Weights of a small transformer language model.
Architecture: RMSNorm before each block, rotary positions, no biases in attention or MLP, untied embeddings.
Each number is 128 + 32 x the weight over its row's rms, rounded and kept within 0 to 255. Layers, rows and columns count from 0. Numbers have three digits each. The size before them is the row's rms in percent of the matrix's.

# layer 6 attention output, 576x576, rms 0.431, rows 358-386, columns 96-191
101:106090111106107148154134114124146144130132103145096151076117162081171101110125152142046132072131115121182158112147112123130154173090124097106106149147115140144116123100121095145124150141115109137121153112136120094109097109079145151109118097121160146169131130164114142104136126147086122154
094:061163135145116128131121132105196097106081125157149132148106106155082110150169107117125144158084085128098121150070132122167125085123166105103124158144156175137115067121093139123115156138138135074148115138158131109112167084151165155125084116076137128079090132139125091137147164164121122139
097:101123108095108117114129124118120132185150126106114114141133087125127093105139133126101099167081207128149163123110150123160115090113110121096090102126086099097162123119100148160126122136152125130124151142175095146079130129137106155112109092165057080105142126156150106141155195102119140111
100:104154108095112129139124133138123133117128165120090133156110157119140148120095126102110142136133147131100113163151181154123151094142122136132120093074125146138115136124129105134111113083157136096123133113139121136125077157105123097115110101099088119121128077108147136115115063113082108153
091:087168163128127135089177125160087142082121134176149080145142113099114166066079154128156086088085119160118166086156112139127141146159141099112122146117197131116168141167113127138141177095153085128115144115119115163156162129139131149133112097145125109126173171162115098161103136089085062124
102:096165136138166129119129148148165130116094063154123153103100094150124137201151114119164176062135099132131124118136143121121165150170079154147117181175172083138118048106156151131113119126077098085104136071090175103191162119082139112115124135127102134097174109138177134154136151121149129142
097:090197138131157155141119142127129086148132121113122112172101119078115136065124142147091115117110098122127140104108161116146149081100092123146144111159133100155118116120179107117101145083134112113141127159096051125074114105148122115170124101148120137152145126135166100103109135092156175152
091:105144124164184124145125142119144159147102166105086144154153102172183106109108110176110130107097158130107173101111149094150141049141120148123110109104122168132158142138072110114144105157105125127120177116138137144125090110127099109106160110159084080175115128083102163122163159180153089180
096:091154070137138150131153129155137131085112160099196127110117079145091085115123155134147132119139136107095096129097131140152143129146139149170131098120078135154127167138127160149094095106156116082121077096129142155106097148116095142168234112121151139145138063136073124176103123153095105168
092:165138172128153110090092107133124132149142145161115087078119153112118135122066075095146091149110105088133120199164138143145141164122158127088130141114226116144186128106096132115082115159174127109079164112135111164106151173103173085147161155168149124151121113143103156074103078115155115078
097:126120137104134112124089159167111124109111094153186210158146133031107169076150160120135124089113150169210158139134173169148155134114174073137110108133160149211131121126170130193140153160141168160165059185102129126145150118117123107110118116108164162134145149153140149101128188099148126122
104:140121131135091117095176101160141113130108159134116148151130141075092122116124190103097139093142166130114154124154105150132191163122111137178103103129135101122143137138139132169127133112142049125062118163172119131165127149094160119104172095107061130098123105106110109096121124090062099140
103:131144169084089167134144134069154185130143120113078137110118131106191118112118114161105139082159130108163110121139130164144101156116125131165167113116087146171158114117110136182127091131108117138112185123131076105125145180134115119126154114125099108116160129144104141106169167152152114141
095:108154118183070129142120095115138144139091097122173137119146110122119120118123123080117167166128163118112140152139152128151070093121087154123133100151134142112158153060179121092154116164090135133084095096138158133123156126139157155153115133132109149098106087171099063169119108123125079132
087:104142085136126111125155116099078107079105106129149149091174152151159127100172055159077124138120116161146130123134075175164148166159117098083138102128103111154099186172116136143128120118110117112159142093164113089117139089150131091113117143098133117150123129131128159138142096197145135041
099:130126148143127116098127135080087141095112134162090179117135094107148131066118170090104139106135176127130131160085102085115120183125138109108124188101170118112121117097147107128085154108101130081123103077148096114103165125128150127142099136129114081106174144156092160125147075156143156130
113:119181133108103106164134093086136161105121081146122175101139081119177167129161147128139141080102151180111132123158187082146121116120179121158108128126080136145123058148088125110109162142103149092157155156137130158163164083120149097166112171104136153111153121149119153165137125136108134148
096:138125164144061142142120117119140073148104092175203131130099128115136091144131135163184113123109145133097112130122173124100138148145182178130145114122116154133134099138137152072165173144165173098145142128165152098121100162112143094140125126098087080109130119147156101152141135178112111124
105:068104124104145138110144140115144103132160100171073177158132156107140183149111142097136243092065183118076108132109101135115180103101155143157159156103105144128135127168076169140116141087132097150158109141159107114107138145181133117134189098094125140125138141124116115084176177091131177088
106:121106098134088149098179100141125089128097173116126126076152133134110120141095119130120157140143061129146103113103154104131126135163132124150121148155074144093115153093150141120127141116127108124165123144124112118087138157156202172117106090142108105113172116144120167150129157091118107118
103:130150143122156159083102116155156158085205172134127123131129136144129142105108063135137134131132121139111162114134087113076148178154181141105143122138105098113133139168117156110132161172120180118086104141121124112201130134132165128129177090134109087130117101130136161091148097105156119213
101:105186137164117166150108167093077163165086112150214116137160115142045130156176112169123159137129161090125136154084155136144143086122122156151148097145112140118142102129130134141142110159136133116116102132131128117145154118119127078159139168130128168120137127148128124143156120138150099121
108:142154127126109134168166110169119132156154065138121120151109133156101109176090171125088091070075087109113125094148097138137121162121110119154122146060101061140171137139157188129122150161167170090142129148121116130137120068053137093120150081155145129103122155170139154094137110114062090135
092:120178170119095111182150096070131168108113118128150143085080094135097123160129127198161216137103099129175122173093107107115119116141082128113185096151158125150082091171094091136110131151111139157129141097128085184166109095124110130093156114180146086157118166131113108154129091148185080146
098:173100127114135182050120139129099151127150148103121120179144094111128129120107116136151122154108055136099152091127145108112105132135153115137153137104108109127089159174121110121137058105125130139105112175133119122052133124119114133136128126140106174144146175114166125100176119125104118157
099:166104118127077073129165160139077125123115169154096137089118194142103123165104155113141153136149104111145093099140142137108119097133080156094083119157085147126112129115104157114137149089069096117163119091181116106154115143156191114132178145103133075112127113110058184106081093126064114108
100:127104079161125169132151113112142137135098113137161151171153156126104130143088121154128122164151185113167158101171114127155137120150111112120168159091149152138116140169155106080105136139169135148127147121159096121105134164155154134139124091123177147121122134108069160167137138099088150111
099:093140139164118142112085188087135140160190156069142100186098117121127073089151126100159122103100162111124218103174180099149129064133058095130103082170141114081140126120080113142107096101123090107240139177186173096136172094120132131109123160204106081136110128170087103128191137162160120130
103:098142151148115161117133107150059134080159137169177162120163150121128121097110147095131110146147141096127107126111128182090171188148128150122096169099094167110142120152149157111134093065165100054119141139091123097143122135115143069115134115100126060126150125129111099119116112097109084142